config.toml
num_hidden_layers = 14
num_attention_heads = 4
vocab_size = 2423
rope_fraction = 1.0
Each number is 128 + 32 x the weight over its row's rms, rounded and kept within 0 to 255. Layers, rows and columns count from 0. Numbers have three digits each. The size before them is the row's rms in percent of the matrix's.

# layer 11 MLP down, 128x512, rms 0.167, rows 54-108, columns 0-255
096:072143141128131162106168080106169149130125119117103081183105125127129115083128146160158158138075141095103182155110108183135214158128115132067103101073138093110066131081116186074133146078129124199096171111161149111122192144130079118160136054129139116143171089095061094158080079153136169079146116103136106063135086110161137140109127070140167150117092154064113124109136149166111118087060103115191144111118125146147061162083132143047115108123156129163118144116096133140127148104111161110147131175043118117137089147109086163085135139143122095067116068106143128132168136079192124159161075116118079098089131132141167071121124109169106098060088172142114129185142096089123103131079118110105107151137081158158087090120132126123106155140148127061081123074142119086134103135145198
097:122148155084154118070202096105082161129158159100137122110106110203184104097169140177105166095144132102081119108051136142111084130105089064116089117092171147125086126171094145078107135135115097146172060170138127123110124147094160108188175093103103154149188153125074082180096122156166171114080075120113169094141092128108102119110139108160173161114090086136060127168120125173139121138093103096164152108115052114162108107086071171175111060138169140129139194113113215136153164142126123129153141137112175131140102166149167152161075073150116135164091111133154128116155108169177191133166122133114093088093082139092135142146186195163171148148108133122126131165181155092162137082195093148103152168104117139150197142096125158103133132109079159083114103148080139177172198132099123
097:112072099153152190096136076157129122175071161125117110184090101192092150169111128100166124151076074131083163186125127144100135164171080120072095108130090121136081147125113071138111094214095085106113079068113140132139175143174151112117074126166119107098135119137120118156165104095133091157134154127120160099092147103106141105143143145200126141142072102111121118180091116142092150076118098180156137125169088125085134107114136102153096110147144154156186126127069144129155123188142195119134121145157145081080029105169178138102134162145073127135119108144192081099091134087135064131098118134095146087145139141098073156142148126100092087114095163152167088076135105107117086105130058166146174140091084126114132156115151163129119139153099202146168064076102133072082159196131120
099:085115188124144116148156138099119169119056135097103146113086174183101149158094121125157127127056133112122121110117159127135120130158167145086026125156099126132150151070113093164186114141145130108117159085074094092075175129153101139121107129113112137139189148078154111145131144100131114121141135079146047139084130123168197110114123110143160087167156124150167100133135154116153206108185110107145124135117072147075172150180111183091180198164142073099062140120159137118134118101171158083168140184136141151127093129136113175075189119149141135073116164126166153137118178165161135131147124134102142116100152181197157137140105139135164116131090144084088144148072176071171126134122204115093150122124135183149174121114059129193191126068094121099115144121126097173095148129155064
105:106122134138160078115073073138145152086166112144122119119121131143111114134143141134129170141118180140073160117111108138103100131136139137207163169101113165173145067204128109110102115054112147087180149118136088150188139101118091150126121127127152046160133123092159105140163082165110095166084114145126134179159127122141099141118105150198110189117110170106092194131099108056111106128160156138163117146153187104118119145119153124128161169121036135074145125099145180056199130136131095040110104131126182066170103143088060102120094130130120063133110113116128165128094163103108091144058198039154166138106122152138115120108143166124106202114111130165117128089172144123158118192095128120102120117085124105148115111092121105080120096066061103167085144183105112138128116117132140
096:109164120081104152145149153116131149191077164124103127117165111065139140098098127117154103135211105105135139097104122127133067166127112106123145158106132143143122053133134138121120155148084091165113170164166120097132172161061115092117110139121126184093100057135168175124101109092129169105128133173144141102081101111113148110156073112135087099100142121111141103118201086149105136134175149148075109109084163148156081155095122157119103152089101131141219168174073152115151148072107104170132123093117105124170121106099080133141132064124167086140154091179201136117093102075079161101122132199078139049118185137071124153167115151100130101133151082086149157125135124143138110145159126118194146184060176132135147112128106137183123131177063138082075120109149087096173163157125116
099:150131157077165119120153098122147123108101176092111132078114168129156116163163125126155154138145132130128057206100157147152101185124150167133108174117103122061035121128098127115144105144103037110142160120104154127112141173094102088179092103111078091142108093147156150103116131165158111107138135169080098146112112166080130137153119196151142162122089189134114126143177138105138064164170122149196115098171171114156091127121091131024135155065180160105141135118138160098110132127121185128094167164190120105084168177167110118123201119112070133159174176095124173106137062094155133102202119105166115197162113160110104141124130137092118166053153162048147185130198150147158147117125194159129128110158089146125109125142091076127107126114155079107160161097101166148098196166088156
092:160103145100144141183110173161109130150124166119201088099135170169098139121085092158124129123118151095072154108069167207104090119080145126142136158152088105141139099111156154147119093158096126096096110075124150148143084121087058038170135140109112090122065161150136158145153165198149098114194114172142146122101106128112129138126158111087120126152120184140078112156138058139145165142161120118169144125101097069115130155107151116176130147143168107106123159117066150187131160104123068135131152103146115113161108122100153169155093073138150173161123134125169120142120109108172120076137144100080157123137123123120128098154140080078075113098176100131124135130119149156097145141133071152123134158151136145153182085164112081095091119160182100217119098155131129070134107104103076
096:126118129180150080099197121103097146146103159191072116088077141149160173115105174146168120207121122142122112151061104098088160144152144063093123154119098112095140106088134085131141147156115147124183115111108180140078130102092107171117078157131139158120140165150066114124084133068107134149124103075150143112083176163119154106125058167160144070125145136152119158131107142136150189130098147131201147121145175185067124127116111129129160187147163086118172087133104098129158095184112171109170145123142109141124121107162129094122129150107132150116080123056112136167132134126082105174101089153117109112153117140164112136063093107139151100075071165118104062193101135197108128084137125099127082138157177106170091099115122157111154116068087069129113153125142140121107137105070107
105:160139099115109111107096113080137164157137134165114152096187146126206087126136149108129067112101100097119133117130130080149126144168139132151129153125131181135177121082181087113131132141075158173069158160219216151190173112131207127155132107079079142139115087166143111010158075146160103088157178110114126145145089079097171156126107070171146096096117108094088144114154125167130126103107086122089161133118089148154177118129119071105170104169086106129143130094143121097115159095121154156185131124141118128136145123147105127076144133176069106064121098086098098129107127155109104111094105124092123150162162152131124135140187113142123110120139089114108168137123101097133150177113130193092100130095120152190091088125138156088122126074173128126095096231127176187145124130119139
099:182083096116119145127135157134122122164109073137150093149199108151144159132160049081149179090156101192163128146146124112126154140184144125084104133109108127136160133130094166135129096125126205138126213137090142086080106149147226113084109146074122133110128112179085121064125125086126183121114118122162170145134113107088171111077094094064100109142129125123113124102170165150126110195143127149103089150120164197216181131127108092122177107096159117126116104111134115091116069072098149089158064134150197163133106100128184133175083121130186169124164185152084118140110119104128110148169109137098071135156119013169152134113125129078127113093130140139132091130147085060147105150156157125094139130155109080150149127112154120101158150141120112098101154166155123074148149055175167
092:166108097153131144168166082181116135170141078143125145117106101158138115106214214127145120132165117175099098124114122120134128093081188136135151141109143105097101123135043127091139127138091154179121125136073167118143108133121127163139098231146137180141093146131153107112120133083136118132179136131165133137134152130097127122129106145065120088146112131123105115112128138064093051140118161086157130079098131123132092149091131102155097169127063177121125134101111123133112121069136128138138144147128064098050052164171103178045130137134123145092135148106128163146118127159152139122134064137117098091163107218165133162097139132144098160170157161135156096154086166104139121150244196170046154079079128195147112131108165106168144139133169150162089100156112103154140141069128202
099:082156080171159143082101133144142108100149071117171113159156144132155087135155028104183108147110189200160104060121116121118138148173131124136118177125090139097035107100112109087143129103129102111144153125101160104105134142112113192121143167132090179125183120104106115134139131129164119115079097136048107090111151136129135118054074114149121133157142117139147147177143099163116160116162170089096103103187146150106142120147107100131126143146112144124193175094096096091127156155110090106161140094095168155151121105084164098109100092157194113093144123116142126119146185119140145102134174073175095073091092133103109132083114120122151160133126139122181099151182122117165157148148186179123085144121135158102083140159145094073132083122125094112167128159149142095047076089106145
098:128125128126121121099128154103168119140145106172104100069073082147176075168154091124129115125146119130120161154137157119113103197133113088099116125133101145175148113139130110147181118153084177161153118096148164135088116114095153110139147167121093134127090096121148090181093104155134093140124157178128113115185099127160135089100115159099122152129082119130091105091094138042123118117112137101142151117161085090108150096113166142110128118088141088125121134103136137062132155132197103104143157082140110143142115153143156137124103155154188120102094208105156101057181186155114080128121108152117182144133144105128146166135082194100156168161149115066192123179146056114136147114126055158159087120079138096156187145126097142133133082073103169180165091201122220102134115113134134
101:069167146153128072112216175134138158151158131150123151180088074140116157109119117153096134095105145156115115139101125089047092106181130098147143129072178131102127160059095169146100097108124158153096086137128120109126158166089105134066177144112174098135171166114138117173140111076153135145089149132111066113087156134144117108127128096115129164097175128098128141088166112116076122187164132109136086131181137116176121106159162130115166124203105079191185107097113089119150162164139059145125140089134153141137102172120135129095147173124124112121134121103106126157192164078162143144112104185100170089106139130074165130145157186082103083184095123146077149113099127199113115114104137109084117114073150171071177114163102119156071124009121173129121169088061055134148203172090181
099:083107152171146166127191163115143171034117160121119135124083119139107111103147107130136163121164148081152215069153117201144105160073141130115178146192145086140104110134133096142067158127119125097031138103121104115058158128090091134104096151109131112139066092147095173094135095126122157174105127138151085088065089149068145183164156111141142168100103079122108165146148126161165095138096098112157153123151168081136077133142110094120086118136115164130115134173102137163169127108147147150110091123170090128108144124107142183131148146101099096140073150143086131122132120112087162164113162126139140112060174136144063147151169086124108107088137145169100082133125153160114121086059145139163095154142191125041135061138150159140188136194133115124194171067156155117160089136162135
096:073156101160157120147118165143186126154157164105149155087116122127120170196076060154139178140154133135071178093145096149131123115148137166130103108094158172079120159101126136127138150128153129128113201125198156157156121094131158062130121130136198135158121106091135087153176163092115172130117103069162101099103167050205111092138130097141075116163180153158131123104087157188083122141085100115150105119068119131163109099110139087135076112124053109134146123084128084161159148140078079169172111110131136093081130159079167130161120129146163138114106109143096134118148142142119128190145169135126118137124117145119224117061132149089079145094109108150106118132119099147121092140108144140131107141157169142089127146082139084122153155118153120130131160170202089120119142136140147
100:108144160118127092136177129141112160131142115140098109112153182156104123085136129157150142094156141114161172150097049148142101133155114125105101142164114090164158112160088099125177171122083192171077144068163120122091116198126153147147113131116149179100127139149075147118109098109108134130108114159179128167133105129161138094136078102124114102135115124121152183119142207133143089115153151155107154122129072077143092202127117093140141147105087178153131162161093187166094146086163136150072083089169168136135150126075087074110093135120140109191099089176035172111098047068122197138135136120165101124112140139141143068180161059153143148145157094158129110181118141070066114062132109130154092100215115122119091142113146180140082062103073117109126141135129136134223152131142109
099:125124153135158106195060083131136133118096175141152206095105154104125075162174147085084131096153114138107096159132148050122135160168063094173073162137103126138122127127115128155124087088097100059176141115102088138117093112111116107141147167100110109160073088102130121159110120193161159085125152081145105152173134140085094140168117163156080095104124099102177058075094148100066145092158080165104169138107098133137167127146137122152085110164105131132159180100105179157114179133065199074179084062109100198127106118118091134147149135167064222159126139077118146096195161140121132121126119120164131106096142147165149124102102120115120135162111111149158111089099134106163146133125088082101173140138142138127132157140143141114185098104139096091167123152169120157137188177169129
103:068119080113144123147126182163130111136086101191086094109057169149109149165125156168094062109196152047133096216086144159119105149099152097120078134127115138177202173063102152130144165099159106145156175096095183108128148149100147142100144143082169181088141158122152169161102149129131088109151110120104110089149107129115166136123131152135043158108149083066112103164090129079132066106172109172167167140146115145077092135121207100164148145118055145103172129104157167090059122127109163121184106136168121090108161152196111147202098050066129156130081165128116156061137129141118136118082107096141148159169111140128159074146113122157158145135147150169087130174096134082095090123153162130109178120150109147177157133127111056075184124071089129112114187124125141144126134026121118
095:172110088115165143128137159196130105086177137127157115148105191188167111159105120135107152140121107185074130139146119124077148095175127174179095145172088079067103101198091099090161156119121114132068203147073093125138153113146058107090130127142109091117105130138076110153161064135140054085112159121120071090136143116098150088080122216106119093151069119117150117194116153086131092081126121146142159124122162102098147186086154120083137091123098157061186185187137097136154145130111089111131095121136137129159098098161103165094139145141097198138147122110136104070116128113058142122172104091167156115163186111148131092125131137122070153119140126111115123148123131183086161171122128114126141123180118107160047096119128103139147112156065177123148174181146141116088120087142174
115:177101134167118130063125091137105123127142141134156149187187119114097042064136150137114207140111149153134177152115117115139102065112185083144150097116077176138117188127101123164132141132153134142081122156169058000124162143152157101113125127134182116125123143110147176114118094095110134082105120135106170134101145100146093201135073118178146123182135144146015129164083119115032085177111131128138163175137159082102053130166125127117115121115100121147112141255140122108090104129086156163078139152179117159104097199134101126119165180105143120171135052132121112165130102136131160117210101200153116200127114164142116156169111140121174097083121105132093119130157122141142159134144147158091103116060096123096120103081070113163074113129129119114154174094105087115119074141122171
097:162110149086133077078097164135124124116102147121129145046126129022096105159115165147112124197166066114108077160143075141121087149137113076104153126152146145118121162053076131146149158174164128131114161077154103108139132158132172124150119093119168148120175159054089085140110079082164130119144162148047208069155127123090183074157150181139134138134150125094100172130106138139130147143210131083097063106118082114131122111141041114141166146069104151133093145101140108107085104110124103184133093146170105100139161109143129173104144155104101156212085141065127159110121138166075205125118154161124106121184065105176128083120156088140107110159167129123099103116093169154112139121135130157073127126103174134206121136094082149101074100083092110109117127125119143101087127127081136
103:163164182116102112130143177188048074139069075084114174128135170092116088146127167122085064155146124128171138169105118133132134160113143136113167087130091143141093133074089094100148145078103200152132148139132110149090173050212135107195101116093136098145179078125129116140138122094133103150092096111125174132160207116121144141177138143141162109111095119165087136092098146091093086118100132108147118174134130128072212123137130118161116102124122132141117101202119114130149045111144149133115139129114167172105112083124124092117155120144156108139142127143152077107147079135111126102117146107142158108090108135127159100152129085146122177160103190160119099108157094157093190114125096088068188118121105134097149120073105118194138119158093152102172091108144131171127181083183136
104:044111202089096090085086120060124111091213139107142145117180138031121199088185170112138101169170130111169067160119058184182163157110132088152206164098113089153123092141142145143154111118130178138123122067090132095108124121114119084138132175181089154186111113168108105099118086076150132146124205151154177117094072100115156132179157177162096103117073099100132077086177100062108161140120120110142141131128176115180162149140124167135178100179099132088089120091150123113109144168161075111162114184157136163114173127071101191154112157121105169152177179118146099137124057121069097080075120149077092121089082137136121172145170169164115108090104165134159165146131095122168100160121134096128129110144097127160135023141100156146119175119103145159179177140124124158159149136107079
097:132137122086170159106067146122119125130127129093172129104111091170168116047148198161124173127122084116117053193054167117153097093100143111171126181109114136169167123147126113104160064196101186194179086182081134111118120154166116130101102141129182150132150124117115142123121109097120086080139093147135122094108099164134096205171148150130165142129099231150177121132153128182132136097145121151107117129111143183160134148158111193174156118110122114113105102164123132096134133145148115152106108123201093107146107166171170091099132173106210095089119139163164178131147149184134099111114116151116119111089122137103133155137096133178157105174106158171133179109146172115080141193130114092103137115106129149128132211169110123147138123156145189122083167166123134108163167095123171
094:149189189116100122090166071133134146176186118190169096121184128087137111141164182052207157176131139160157136137119097171127153124088114066156097149152136135157078145115142162100104099112157040131097129124121187130101087116148111080168175144111135131156127078092102096134178091153106127186165135160140129100156103101123127058102130122135120111079159088157139147119125156124151103108104111122159129120086088166166159112156094164119141103116162125155108070115172120117067119175051149216121133104145133193109208135159188142128103066104131142141144118161096104112095120129166144160153173125082125149102114127142099158120052142133114150145142100080128113114199104143140064142132128133165127114117162119101073077136168147135117105140155106141181163171093083128095173179214153
104:159146069117093127124122190170104091156167171155150117114099062171192107139113157158098178124158142096143130082125115181096144105156151167089114174070163132153137124131079123115101174052090139125198113138113162101160116097065094126153113147144167120177096152179112151107129163132098116120127067176121125122181111084063102106182163107134115117117135081158142094147158103096173096100098124144133123126156130156129100134151127133151065104161142149133050111093131131125104108093116058117124172094142136102091131086081106129127096160171107138072085154119142139170131164084166161114116112057155121131054138114100140151138135134117142116158067146128156076131133133103069160114093132080130127128127147122143176118166141143118185077166094109180167108101120083051165164158092148
099:123189168139107099113107165152046088102085090134100124164107127111126133100193171137101092182132136174108088054129133151165131123140156102211065112158166191169136078128131151156155104090132128111151143090166140089130177129098056084131081139110093128124148121112153093196072096188086126099093166133086191054143099150140118129142079127100122078122104065147109132196152098108121165156159091175088109130138127138149099124120110078135149141152090173081157111106136142096137092138125143156127132116145145121185140125092121163094104124133120139148137123117119128105194156148085136136129128122136092116130082149133115118118094105064148169149132063137125134163099132163115083171110138127154168115157123082147161131092018077099098112111073081165139118139118120142090092114095133
101:147061108138114137138192169084141122172092108073088132101179108144181126153157155140202171129165138085113090100129137135070090067161084038111194137026169182128165116124149120203148111207114128098122060102132146128172115108166143118057129113145168105179172118132146123207157105127135130118171131124153162166132147101146097134142154178084158128131070152133125161087095106092109131171077153148054134142137115127118115174089103137108120087096148130145097119104112116069172078176131089097169085162074089140164158139134172076155118143127136184129097169131093166164210136133077100116157137107123164155174158137151162119116070151135144161173096068116182101141088135107068112129135079123122135113087141153096168134160105092110102172092105115127098159139152106120141133160174143
098:076094089086125130115083123159114107164112149113160184146115071162183119176129189135057188135142134126159116163093107119112147083085113137102099113144146177162141161107138172116120144134128106150164171125146166160157113057104177099107132111109069093149180120142112122128158106135079194078094096121099118176141096163179087123147171168171065152180143118173108126124122169117106136112112086113112094155153122165139168102096125184157145136145132167111181116149137137110117018130094122120184189156174128137115094113103163161135131087131066131097087130171173090094075182138112142132080137164097130130109182132118121158167111164166150180140040159095141157197148104120066095169119152120117183125080141076093094126147112106175149195110179103182157096155177106090160166111170116
100:139144110110114190161105202124107156161112090158169091091111151153150135092106145154145189132108138123134092129104142065134108159076117067141103156073101124140162087130117116079101145143146107130139123116184104181120144141102127108134138208151160169203130147160177164075081133195139122135164135204076144125125142144108093116198104174103167167127057148154092080143073159118102112153128160184179070138109119129079069122158123152129181116107108117103157104125128155082134171168086113104199133145127108185118131139063101135107142123059108129084133117097109068140131115124121143151119149144142129178104156170146063155123141102119147087111164166126160136144068206103142092105094128134138146096157117141065154175207136062141171119122125187130090080131138138144160106159173156
103:129109143140095118166162157082130119188143144137126130074174140126142178123109139107197112102145102186186085131169128120186112121118162046150087101136155114170114139049072172193191109187085126125092121118087118109182157120097131103092097147104113116109180140132125085196161177084069116165148143093087121138152105197173129208108144145105136178127108095132109126144103179072116153087150192112193124115118117134146096106176064060102107119155095081131138101124094146107065146131107131164139101115128118115113105159096118144083139074096104133096137190161110190114100115125106136147139122107122155096120097097183102164073150120162133149146134114152082060146073122164079129132215150146111042108120168112090104131118123146153116130071136126134127129129124074204123165168111203
103:157188179175113094132150111117101200061153135105143164164154044132166092136160156159114120113137111118156166116111103098116061100197134139151127193097086111166092091091156077159109125128155141050136126114123083107166128113106165192164091156125143148122161107139129157172100091133116123114152155130078098101201170143094105111098120188184122106108171092027119144122125125101159133091133185196126129109130054148170161122116136160133142128160141124141074133185124117129063117161120140137132071155078127102147115216175110140154183169122075125117123162063167139084103088128142127124159075193126124165141086142078155178101160174060118084124154123132096146141140161168141169198090105139137114117190129084091143119122096043124132148142171116065105075160090093074110079122102150
095:088108153138108160171138107114183159063128085157099171167114120120111141121135139201152070116121094129124091150166108140110101140091159175164108122116112158150162134155148144168134126085136220111053120153153127159105132139118157089123178088144104196129147105079121142080052149126166081158108119125148052128044150078169111150094151174151140194105127117095152106144117096128124118075174193112093119108138102089126129154116161101170112163073167112172073156065144088126138123132188189062116103092159157098091072139127156140133129115148138151162111114110147142110095095150191101147126155145139163169170148154174104170123163091140109150137138122160145067132116149142162118161124099195164106096186154151186202131100122121103101132136069131133116110094092110146108139168115066
101:162130094118133131147144114100126122121142173116073120097145121087126135117099148073110074095113120147156127065106068117155090104173093077164100146124107114162155082106179185101114132094176058062129139147145126121151100119135205131094121184130074138132108101170172122092078230082132140148154146128111130131143089086142103144153089126119109124117147161112162100085184140141143111127127156146091092104131139088139139099131099089130108165147107064077136112073101089083118113101110100198115163098102093092148129141118086148080210161124104152152040056065140097116141147100120145112025134093158155121139135139176180124077084131094159043107089117111126118139111139107111074076167103077132145139188175106148175116184111110113082094213163152112112151094133113131143092083167145
097:103158101168171117156128084168129148109093121133101150114133092061172138136160095081071139090175074172096114077088135117097120144131114041148140141152208109092130101144133172128139104124163150078108163137149077067136123085164134208145096134117122140139150120107184127113155110106110116152134124134083122166110104148103127145149109135127137096126178130136111127073182158095085130107193135056117084109099157161154120159116078165108098098180102116093138119113090134163123142139097067127086172097125122124104068086092083103149138096135188145121143106091113102094152113170142148148044122121156096212121109120109115186138148065082132136230150149123190131192076155140067129145201156101123110121080162161156212120146119094088135090131022111153131204185101111178146095105163150
102:129051074083159104152084114130100127091108119108171171168136128176119135048123114124133116075129119102124103125134137124150137102110155136124138114065136151132150135100198110171123169052106155154176145128145046079168126135112058173111091165126148188070155152088107135137102148132139124127141156232097133156186150178136171157177114128168157157163177151104187128103078110127126191093116123130130158134148096112086102191104146119152118175159152098120195133209164087080111119132112164132138099117159150076132057109128169117118081134148116152123173139167144182139122091139118107081125141132185109170187186157209084128131164121140184150167107130147135151086127099107180127142072119120109137128100152102167123095095093140115128156129123168079144217154118096085157131150151135
103:113144110138089088134146120152117087107107093131153118140099118143152113114167146115112064148103066169113103089158092101127119095114162185150127074122148126144130119074108169118092110111103083119175100098139140160116089030152106155168095146143199179123185085144110082099101095090061131098109099098166132150125161133141097126153124161088112135111104110120097154180098113133140146179187144154168107145141148106135100134136204025136089123137127096084119104121114107100135095119146149123158123100151132112158078092160120185134165081144144163066122168165142096129213121147095162086123130087196180191117123151165118121129098114097176165098126109129054110107087138112129132145109141188095087144174102103078148172095159177076112123113148072096094140138160163160141180162120169
099:141207130103131090160182104163133135154097127110192159161178151156209109115106163193135109206186117115136147085108139120127135181094091102063108157112108096123123093126077112141141144114112114134146118123121130087136142130141166081151095135096127167171105138207211158136104068159124123143102084178128141110131154093173132126168081104100126122143081151160117128136161134195109094174096174154178122123137061141144110153144159130170051160137195161074148190160140091059098115145075129110080103140136094163142177133110110102118181162136232113110134111115115099165122123106133126110113144160120118118121132137164186185122080139153115224144160164165132122144132127132127219122163144137091144138110139123202138078194103110133129165127058135121095132176095150186132095101151143
105:099139209144129175142095150114150145127135149152138219097145202110174142164166112148189083056136131111087146182087090152180135118142117169127091108213133136147084141134132118108074194202137075092124177163176131141144103138139081167098208083159096169221083095140124134164118143072138053194089080148136155148090101138130160195111097101156093141093157114171166102147170089169142149160098129117221143129083145134143117117091124134128128166147124135191143113141134061092149123070180080143158127151131132139178108160095080199160183125146201161159131147117190118120157155145146140126128141113130163131152137175123161182090147142117112150197166124123099155072181111158163169159166141087113134162130096039120077154098099098125096149106114123117136177149155131147105137102089127
093:168144134139142122100086137154134123149148120134108118151172156104104132118110255153126112101188110087122151143145111117096117141149124174096088131111091164038112093116122149138133043128100083116115127107191134132163107096096125119094147094120128054170128090137130091185122127127084085157188080159169180194119132130079106163082117105140152076109155200129093117145077111088109166064099120117173065171092124154122138069171133112145057092065128093112157109193139122150127173178164084066142077096087168127169164128168147135133104129131162107142108165148182148075124120124168126121101133101120158143177170181135104128178070141135128137157156134099091125148103174102147085173165126145123112108112107147118139087112097093125138101118112076085179176136163124154092146142119090
099:134060100135143141121147077132113182111135159106072052146186123159150118171149094120202094100121139072117182165156117126120066083115118057073117167115114091128098094115126103141088155085089117110152152069153072106070125107136083160122114063087136161106125136164116114134217109209168183172072139062166120135102131150111100162145097100100152159164114102095168145125143066117129144126106065118106081127119110093143119158180119073120101153155150098139199104160156146113110148162053105132113146142147150130161089091146151162129150170132158122113144145128144144143116079176138170128073156118147108120120130138114136154123085180102118113141151090129147126068147076092096125126094159119099103121133127063135099114138122109123124093108101108136072095100155095138090155099071153
099:093122143082166182139129097104122139136136123104128113111155168151145096054110103112167160115125132103108087173088145139148105134167107136102124208120167059129156148130103144113149172133065165087146112155121174114129128109109170104136116122169153150112150079128097116109110186153096150160099080104141131125154128108170105049077084166076147105091122072074169118098117127130107106167216107136177188125140146119128177133183097139063116079132142135127138121080114125171106185146089138208166156142137117063112100126129122164155125137119115089100151134110116142120140129120185150118138159136101064106144070118142127132163078116098143131192165125067112139141082087168079138142171117062141140129098153181114121139056119088097144138091116119121102164138142095129130073127114134
093:158132131145148102137105095111210110155061179130079057146157099092138158101105149174090159124100165119094110140135159137067112167076191065200143124182105076119165148113139119114081073117132090110139091111103119090184123166201094192079116107080081129119147174119106154166169175159144105136143155123101094095135089176130100110129129090130164110190133177114145131159151188111144140107101090155092158105129142146125129136121084123127108134116107155145111137107154097106153085107148053124017175104167156119091164102154135182112072174137154113126093094123138067103156116111130146107135116171156113132168126132153147104130097133104131103124137140136096138160138085133118100138123151171106121145128145153088149111095219140092112088132145171161116094213170154136169122108153126
099:106115098137104122157131096080152121164138138185106123100152087109133136119124078068166194084055146132124129090166155152119169086180143108138113151146155070100098111104152171149103127130159118126157130052104181142137126064114097086107182108173123124136098158125074121110169174132137062171115159091150112126092153134132099118164151131132108101139126130115085130103107118062071102149139160127126144118118092087097128074110109121199146069120186136154080090042087106121048123110085195112167104109106109144103154149127100141150151158159096158125110080141131126120192125086077051115140123157087142128114046166136104132091117154117085108132110174104141154150176133144109079096157080202142115132128138123094048152155086086124140141144138143117075105100137124084087185152131081
132:081117115154146080128169135167148148091160144119140107069116106136126114133107140160142094094099117108120128095120116123152094166097122133146142107138113120106113116094147167098140134154104056149152071068090128151094135108112101132122185143096100155176139129113130172123101097182214130144145100112130116151090109143090136150121065111128236147183105125117101088115114057127100172099107137148111114255157088127140119110140107131129155121156112135094110132000134179144137159106200116162147151131169104107140131079156125129135106085129133170082160138097117101142149163142150088134130080107143096090078161094168138142087127129120099116136154160126147156087094185050117144126125192046134104198132137255139153088091082107085155147156083180148128106146129127107088124142102060
097:141101150097122151157162165105142152115098165134110132081105158112123114151090084143131146110066116089164078183125138154096135090098103156182154140092123114135180120160138082119132121166161170169125126169112113121189056220128158090152075144108173187125107153193141144087179152076159099126119051104052116143100131227178163125085164092091125121105135052128158102152168100159164087172116125089119175107129133152093105091162178095145075106112103096174157138202128073129186089206129151177153131122129076150123103122110102121145135126132139139128086139120122130074113134175133135160168161109082069129115118099110077101158073098088130122156174133121096167137110152132190090190134195125141104131160104183086105124141132135106116096093166081151135157123136131092209159162103173
100:144070156148110169125116120115068098146113113124129136126053161137117123151114139114141108035123137142152159094139132116119085179126106135132128109111117118121164133148133132146110183106127166107119119099126061110117159083114166081122168134084164156153086136162114179111145093151133095132119093159133152166138080106149151134124128142108127100122128149079101142048160169167121107111110084146114132143142121124108152105104209183193145140201122145115108135134140149167145143106142156109135098118161125095099060107086127134099133105129107121075153144149088143174092144077155129122137130057164136097115098117116132098052118116098132145153122114083134108093109185151114132101075112140148135123152130100110099094124135156180125057145197135102116127122057116146130142143143082
098:090090193095122140191053122125137152062080160091029200108108130070100138120125129181128114149141167134119092124153146179187126119151184139104150182117194096164143157135093116191108107053127110143104084133105146126134132169151146143141105147159130167112134114112176115130116178188144136121193121123098099132135115115132143178145092091143152150179206145088129184147139151054080089114136122088096116118139115113110137123149155132126073176136122108130170127199222085116131126156148170150172129091152116150077119145130114096120131157102199117044140102087147120104128194104100127094217123172162114150141085161086165096125119142127179142138104107168104158085075107127091142100139177132160122150106132132133175131178135137148140145139120152134156156145127155179134102107098128
101:138072164109075141162146141123113120134158118127172107164135112171148081157144133114104159113082115107151118097152162196179146132059076166080094129145140162161131091068093142139119129148159111123142146055086117114133112163147083094091150120079148125086096099172143153176114104126192142108111148115202146146116172106109105122165095143081207137093074117138129051121081105080111116111089114119186095115100137151094172058121179163112089159101130134113122149115133128159133119146109102117099137150078110162143115122160125112068145090150103101091163141179162094089161107123146141090088116098128113164166128172086143145099113107149153159144121166093152125058121125170146153107103144123137149111106118162112075123089107169097154143056110144141141185113101121079157125146097107
102:185157147135115155169184138136099091094161181147093104112154144104150102147124128151147138114074132166094136119085181156161138097104129095125111141133108147121110160070124188205140107130089111087115127081124064165132165056123122149169063108105164151103162140085103125080116077148151096150101111125127085083120184147067124158120095145141149127168165148132148132051114122128159112110140123092117104136131137121154109186113137197147139128184101180141085087180130079132084120165130139118071166124144134082220148142124124084141088139159144101070100127106084108116152159073097125098190117134133177145147156109128153122107135143132046163159105135158099080108118137105131164142191165087111151164139216143102151149191141153061075159154103114089123152112124091105119097106087113
101:170146087117121173094109196109134152151158151085125105140152127119108112101165092164125160131097105188062127171119070079088101074150108104114109156143098131110099195152094185067145080115149134161112178157119136110143153086172129158127117129107107149131109140106112133133177128097109130134155077103120153112163124111173151142086145164182136116131126151179106109147174137130141136154143148174096085118134149105133125109130110090122108126152119088171109119133084123145142161094126095078114092130186143175132128155156148145165174127117117068060115209093064114117135062128061138123103174079157134123083115104130177175139125075170182172165150140071147148104136136178085048142078117081171156142143151097100149131100104119106119135101117084117093066179135106118096067056154158
093:094140091160179121135157166134079133148174123150185094150142148103118132092133141090151116119149101115142114155127117096092191162190087124135131098119131131090083166068102121130076123184113110145128107156157092036167146125138073100158108127135138156195161069099141139140092110075118174160130108205123091112101123167129144081157098140135202091164037113156121092138123132109125079100066186140140157075141158097141109096105113151191185125103189090111135121150128101144121138040112201121238136120072130122091146118181117157051130149138093144102120113161124074109115053125158091110144100150099088103149127113138149123049105163119126141111106178151148057056121133122133105128120144132136148110102110127095107096180094090114125154132170184098101143126078158161112155073162154
100:113085123113159099143138124113130117170144124178097125135095132147136115081155134101082084125090131172145070147114170115103225127103132183135141090174123151169207107154184117129171144097203091048138130078170148197118064144129119097121156108114088150150109149089142116106139201158104171136112148182115100228123118155090098138137127145103111141085131126111116173125106125170112127079148130180067147127089122171149090131163120127121118127156136110107128140165169112144136139145122115149116090118093120160113117108123074090153128144104136106172129104117122140086141116167163148093121145127130082134188133090138102076130137188127103079113120164155058075090081125108119135117097109106171118167134099134122102151117114103078095139097120170161122100139182126108137162127141128